Weights of a small GPT-style language model, trained from scratch on English Wikipedia.
Size: 3 heads of 128, MLP 1536 SwiGLU, vocabulary 32000, 60M parameters.
Architecture: RMSNorm before each block, rotary positions.
Training: a variant of SOAP for these matrices, 503M tokens, 3840 steps.
Each number is 500 + 40 x the weight over its row's rms, rounded and kept within 0 to 999. Layers, rows and columns count from 0. Numbers have three digits each. The size before them is the row's rms in percent of the matrix's.

# up: layer 8 MLP up, 1536x384, rms 0.0363, rows 252-282, columns 128-191
# down: layer 8 MLP down (transposed), 1536x384, rms 0.0363, rows 252-282, columns 128-191
# gate: layer 8 MLP gate, 1536x384, rms 0.0364, rows 253-283, columns 128-191
up252 099:449442529581430503498619524440448523499472525446528539519462485436446493436535595477445499507559459533562534519477492534436557574496501519527510504466539482488467549512472532516512516525568509
down252 098:499522499512514437389509569508492478524509477531549553514514574465447464534508483413489525462414519438483442519504518530517516505487506509526484535507520567489446480498502403414484384521531538
gate253 105:491461434513514514605514504504533509524578559532497551448512502524535471479623489464488531505480512383526504482526453538545475528564487517565507533492548508484538505432428408465504435522465471
up253 099:595541506466529486540522539490475477454473478493514459482438470507471519469570495563528511468487553514455488501554475505531521517533481432455508490458606545504397494597483534525566453494553540
down253 100:527539553509551493470507460512549521505530467449439488546483480524513476530530425543466482512591466558507568554547559488473538488482505535402475471490520559551518503487578525443452540496515500
gate254 100:544498487431561509556468478501596472491519508458539565536471503541457509509577444463481484499403488435484462484451507524547561472468487457537531501515457464575478451523458447479503524492538564
up254 094:528496446528562532511497485511557420495490501536430503535520509451509491538528552455479397380502448457441426482461459548505436454487517486515491493431484539455518542543476549488534504482433481
down254 098:527545487488440526549531466532458553451459493519453515519572546466506489510501541457559481605531486538482465519557522534505495519519483547507459479474482510449444574455484547484431477530548508
gate255 092:557528551571535523438492458529526494528506538616543517388513573537514508424389491519472478502489507505484483530505491488545462450481484535517534521476460536431477521505492457494466563460477499
up255 094:537450577540526490488553506396452510546531537462505419483482492577616469421488481446426538439444498479503516508488547519557562494442524508479554482484530620481416552475482483484498507509492508
down255 096:500611542465508541493524530429527441539536506484578494515483499570502594527463449520452523590508504545499489467496559477494554535405592415496571466483446548482498525467527502598465558476470589
gate256 097:551454523439451539458524485425470507473555544490490538477512484509521574434488480444502513460487526466509502542531524499517468552436471482509478546465561523399521568472452501544502517563447520
up256 100:434509508440478459482567513520457482482488529528533549447534510430477441539526518519478531500540538534468456453500530578470545483531540530486565466502463561449584454447584482419565472513520462
down256 099:541527452451477532543491520523425512477488502537543503538481523477506563491426470488461430469545401518547492426510498473508449469468481496490472499407536471456533536452507506542450515486518548
gate257 096:425493448465548472520460511535486542508441537465584503535490494482493499492522475503540542469544523486499465501515466451547511501484467524534533575421499460511464474559477460545539567502535571
up257 099:482533432436471512508437453493617456461539523440530495563590547530542516496575500464507463504506528506491477557440487529411455516440557544511516493478456555486450526469496503497448543495537427
down257 094:497492505489505531464505518579527498513518518504513514497432530500488516449449536537520528422521517555522500467567493493552431566563496524526435461497400547495494467479477431426548500475472467
gate258 106:503465492477531478498493441460574522481532453498546490520504435550498525496502560423540537544466454558525474483479515499549483493466455505549578526423531540491446435487506432461532457537477530
up258 102:452520531505455513527554476484512544496551495539577435484562520526512482463591455505485498524472501520556490470431456477495470502500500460556533618511514517559477422463484505507532460497488472
down258 105:504500506447501517496525531408525510533572479512541513485514527588498509539505526437531546507552590485527534476518533464470599473520451425536565539431452538521441425456526485469460458569481415
gate259 095:473455580472489550495525502513525503465499479537498481536455495511497513487525451536444504485547469452511558483510462514426480484573479490435489586469471461500391464445509444504492444459504563
up259 096:525461481457550461501542542516524530453460499449540524626485458516533555513502449477471522486477403499535494473495561542469517478541554496515510477514503510503581469457470500548469471459511527
down259 089:439424509427455466505526451498472453511509482560515539536459561443479491509529540499525511465479518472494477521477541470431456488479504541458546442523487496486571412535546497425491507515434406
gate260 103:466465511535538502469515523500482566487579524518539462452505464495528463551555511493489459499484445493523447491484457601482472484492462562458493514458488552462464537534505455506492488461450472
up260 107:510539467540490483538501488420468508498531465529533445493536508498484481475523517517491498527471526517485513532437541535471627555535481547417525537468478510471447483500503536477473539531467475
down260 108:472472427519508546542545535509458443432553536503498515550486503465456477514530487459512589502528489494448479547561439504493578438504453511435532552519432487540525483470483518477519473503421491
gate261 097:554471456526530510488509477479468441557514561492502553511528491514430535430511498395510489593504510493527449422521350485481492455544469524479465455465553525519524440511503493512507478521517533
up261 097:482533464442470479459498523451544521474533543474504471521529482482566476514477533500492509552483559503464531478564544478480451480438450454441541572521430524473535449526413460493454547473554459
down261 097:496469491514480540526516519545493458542478551477503530423500512487510579478536510493510524505527519541540498490490433499479469451558503507465501514510560499501483540527487470500574457501525555
gate262 096:525514515523483473485486459558516475458540519462499430475490483504472468556478558578492517580571481539466482518506479478456520493526460481540477527505493447495475577461508510572477571483587549
up262 093:450563522529495522538492561496532476538473484571460515491449476469462484547500483491487585499495557462472490520566560470507477472471463589493609421495523543540572467484537458569520459541481515
down262 094:541464541441495476511461536539555491479527479484503488489492483461432500496501523578533515489558446480508521482452403523452479466565493480566448523453497478455463536482538477461503584490470561
gate263 097:489532471479479494516529555569544582395493473517562561430479466551417506519501492430542442586548488518408542453563508469438494487524561482514495508549476488529510467469505486480497467550497501
up263 098:425487521526455502494532459504577455503448439469497495469415506499564466521520497420516462488541515534564481504525519495452463468514434434558540504546502456566431550450472483448442391534482473
down263 097:522516477544505526529480456529475488557525512537538526463536449537494478476576510508485563544447546513511532464479513551531492532493472502490508504560508549375532480515494521546497521515512589
gate264 107:472462554414489502487424508459428452503525524517532511621517509544548599425489533453483525455438492484485428479490530526524453508509457537573538530517495526517526554525376470499468491491497492
up264 104:451525486505426403455542527482516507500518500471448482419549491541498524449479486512498443460596482522443501459434489472473522494471553519426473549478437546468587458474554517467543529540584522
down264 104:483561435501492501481512555541515497532468519539485444525486552473515488504496473511472529516485525496481529488600557456391486520483533464490483499501505410539388470481477513520519529437531457
gate265 095:514473478602481514520520540463470488461535491529519529453472474451425569507538488532510505496538416464492454492574489497521454520515448520524480520479479552476501509514479545434537480517503535
up265 093:377431552544518566482497452513501466497410502527504522499501480550585516449533520529537547506426454497491475495539552462468517481557438467541557541521525548541472507524506508494433564586427482
down265 094:486540508540473480513502479516441487458580428545460485486482490494480538510540478496542459496441486406459474475540470409428459518552483551544471545507462509474469509568547497488496453524481470
gate266 098:526595528528502455470479424474513480531458440508533485511467489554443479513492533567495561505543492529541543563565522471422538448504490424440546479516530501540463505465509527442458463494488476
up266 098:516540419476492491409512608525475459562488565532493495542555490481462442496505471496519434504437464461523501505523520538570554606509468568485456495505459509501506535499447483468612502525478547
down266 101:478592528508522516517506513495540472500404529528573434574531518477514482458480540595501514415499494516528511526515548465475500475508562481468400482574517467493470473460540487486494489526487519
gate267 104:533475462447552509513611505510593478497494533506495454469498483465467458460512475506447546511573496558507481500524494492461528490571464533577444505433496523575483488484532523554459507505491582
up267 099:431529466541472589504480516526466508485476497501451488503451479502491460452478422475505429486480425540491503485497458517523489539481509542497428556556498487487524453491496486498551432516540413
down267 099:489505522511585467460469536564472448437483526523516459503472538512462453469503463509534489468511442595538413464520536531476539478511426535561530531521565456488522377523491466551497504457507599
gate268 096:443445475489537550495462527457539494556545563411502522538513430405456477477539510436548490474516505566502506592533502562522504517516522485481427558462461512518550422519459503522534518544480468
up268 095:517482549469507569459422537527462492431510470414505476446477522507480534516568505540437519539493528445390578417478502538456502560501422439504511548481539524568548567524488562494536484423558504
down268 098:486566515566538437548569516582485491493465474477516465473474487525457539558473468542501487493559496500467499531505533546483486493401528522530543488538443500453440502583469461506497524515511443
gate269 107:472460524507545493516545507491525543540496529558492461461448508444503489524525424505531461444551562497506511471501489518478510457496539546416548496442528508482569455451448482486505497521373474
up269 110:582542452513365580501451503457459481485544494477488456520485530534528505516516550519476542550567458502527480461551533516528555491501465480506472474481465545448452497555460562536472503526515610
down269 110:489605511479411538495480532539464543482535545460524500554537478526574506509472570433472473518445435469445522531503469518575510483471491488525444425552521488466467553476521478512408511526593402
gate270 096:509519546487542463434516434496578480497514501450571535455448544498502511479544574498548504454511498439456544526493504472529523487431549498512395473566476462518543535498446491497522523529477486
up270 096:477522528461583569459467570481438503560468517556510449473576495433459407495497510487425444530462482468469507548516531508558513499531509521468518472549538510505587528495514527519497555431483474
down270 098:493466492532463456527494464528590519495479446517514506465509499557515592475511455463499504450469546560547467471487460502492456497496476532478543507403504525455493504586477564537500432538545580
gate271 096:536623480541560457482452521505508476499495576588510451527484431568476456433467498480456532499457508526463434461478533447547515513481447587518472497450459490483543505532474514537505487548499412
up271 095:489461534499505500531495572496451598518528522458461472491534501501523402450471521458547537456509499498464545538479503524574451563472501556389538495487470542417499541520423474506496515554498542
down271 101:551492563468460512467459504461423541450494512495449485554448521507498445539515471483475458505547465481484590528472508462478483474493509559439535516456502491553466482502463513489550483476477443
gate272 097:465452490545480539532563534497523507550490450508517490500458418476436543492468470535452495508480520526410452458473542462456463515562439456511550525515491487515454445487521444535373446517457510
up272 098:418484513524540454482425514541475494522458532455522477469482523474543456516502481456520518448550509504522496548472545458469542522502604502528509402517463437440454475515501537484507561438542495
down272 100:521525511493507519496560512502474488429485517521544564494463571486547452463509492448598462532474461502461460581548466454565441515488507460447514449543540531500510495433483551431472533503506538
gate273 109:487492514492552480492555537503573545540541595501451491498521514502500491466487457494557550577553486532512462514450544580491449477619511472500471541502476507566481504415500430477459495499496537
up273 112:485455475482455548517490503496587510464461538483484455524470553437502488560534416480524473495473520528502428483489472504435468452476518530511444493424444558517553466478528479488480478556458452
down273 108:455484496509531484464449469596527506487491533524473464527502495493554424484535512479536539523504481529516531512479448485570491503482514522494500488424503530523554523532487517475484551495502468
gate274 100:526458478439512463465506594529559564534495566541565520526514532545574510586510475490441504479554503485392427421454535505510520536533502507410528467537597533573493492454478515556501485548476474
up274 096:460511510506518535501520479575504531484465537544439480480526512485534482541505476496472514483493494460561483462535495512530531590456451503563461493547438471515543539553516524511480460469531481
down274 097:500522482488503488536502566424582491504531454471518476592510520495435542481387457451470442455463514506484491495448451516504501446456487514497516561484583515528470470451541517571490542485498346
gate275 096:482465472428547474495497518490450477437439502454461499505501524493441522506501524530506544497479519443531492497409537492502538470453493482547528449515512492486552482446510413451540470433460426
up275 094:503530484527457504434563461432568463437572542552547428524530497541515446476450484466506487511425530561496556466518532517451439516482475575457472492501543502460507532471543487507514462481520504
down275 098:545432453484503508470536477471543438493534435516507477536576470510500525541491585443479483508515552522501495514478473418412473494523428493525526456478531490529475460528559462491455430516543529
gate276 100:440488540549540502501438428512558544562474526510482481456514474521508477513526510460560392542509539569437511459495488451508456473454477514447463477505398439531487430441465523499509536459511619
up276 095:549425478462464467512502519476509511536491540439445454571533465510587472460535464520475478447538474502487483517506457520507555532401561546503501592565586530510492452420471469553534517491416488
down276 094:460445509567486476491501500514535502514517499505542498475532519456473494600582536542479465516474595575461524470496527380495458509454525468494452436514401458594470532514460561522531457476528483
gate277 104:567500532570505512589473481533582530534501527526491475504480462526512478456511535477444424465486476443594569469431431500506462430504497563522553511534489494556457533437552458551526569522503446
up277 099:449477453498603529493499551498447432469520552504489463487512475426499626482488498459525491463499523521577462487488526513522540493554570454485484493531540484487436400493571466522558533507538468
down277 099:522455485436477521477470517512495481457444448518533487504483510546472559514479535460598488472591548535449421476459499450497523499507499492517484433558567528451511484543548498425499426489451506
gate278 101:466515504450532509408464502538580506464540555482542422463521563531541503372519532542503576485494505491503573449478556531504474553490520498546506564465461525571538494457411565549474501548503480
up278 101:417438461468472472448556602564441490482498523500521410516556470521492498490463479560511517588462524552525526467571567518463473491502521451547575551528596532525437522548517478539530478493497448
down278 105:544442516494517510454503534576401480532508501506516465530539497546553467550456482528464569527491520539591546495521528561436460491534499454549535464556436573512456491579470453508492430536418524
gate279 099:462517479389500456480490469511531517449568552483543395468465474487467589582555485517528462433500532518508524438445504470533467536392492521501478540508441422539426554491425444513497564506452516
up279 094:517498508514478469501581482438498468569515505520527516556500447546463407479456471479570484530475595574534539528502559508559482534487498474459530457508453483478492533557521536429467505513524510
down279 099:473520449425528456527439552460528468486543496474455510491419598491452567500472506516489456508514498513531473410443537552518527528491449485410495515510558478521537491533531555595510483447460453
gate280 108:503494553579510485527504505472531481511476451540485543468522467494469542519483543569451499507505498447544513541496471502523483564453572522477491475468478547497473454469540514533526518487473531
up280 100:484476550471427532468456528508527470512432456494526493533482469522488515498516495457459457443421509581461544498526536541495521490501504471543482433447510548460545588565516485451480550546480562
down280 106:530538491520492520449488481511468515510526541470522502468512460522561550474543429462502473464511458554534494495531480521501559507514382448516502590424524456543448616485438528519462498540497372
gate281 086:569546552516476437522485531571457488496560514516500498555504437437532517580539450519543538483529521506419463489478575384510451533495495501551498449423524490566480546467450523471586512511577462
up281 097:508479410472486506518456561485534466511473494437503537535465515557432522463513549525459548484498410447545408511440466577458550439539436528424603573486495476484524459520476468513432478436517556
down281 094:482450502487406479474493496457474525510474444497536528535473510486387470481513599591503475486487481427536454476553473553483555452464504539559526446447517549481510495540466412466443477432507520
gate282 104:527480503469518536453490427509496473550504473452474497457558511482496464472539480535481454471474482565497475500503509475439449457499538519542524477530487483539520489478469575525483484426540510
up282 107:533458515536532505404452440567539439556515521523499464498535484553437454489529362526444526449420516509491439466552498481479511503519523489535465467478513536515449469520491503507490476500518536
down282 082:504461431504435516491479467458424447502516475468512541501532435435524516570524534510491412487531491517515487590526564494544498440504500586501462515498474522514506542527549489507503514575474653
gate283 106:544502475433538549511435556506539486578512458545450571477565467492514508517513578476509432472471477496545517541515547565498475508506488457515490524481487527482471518572468541508563479545543508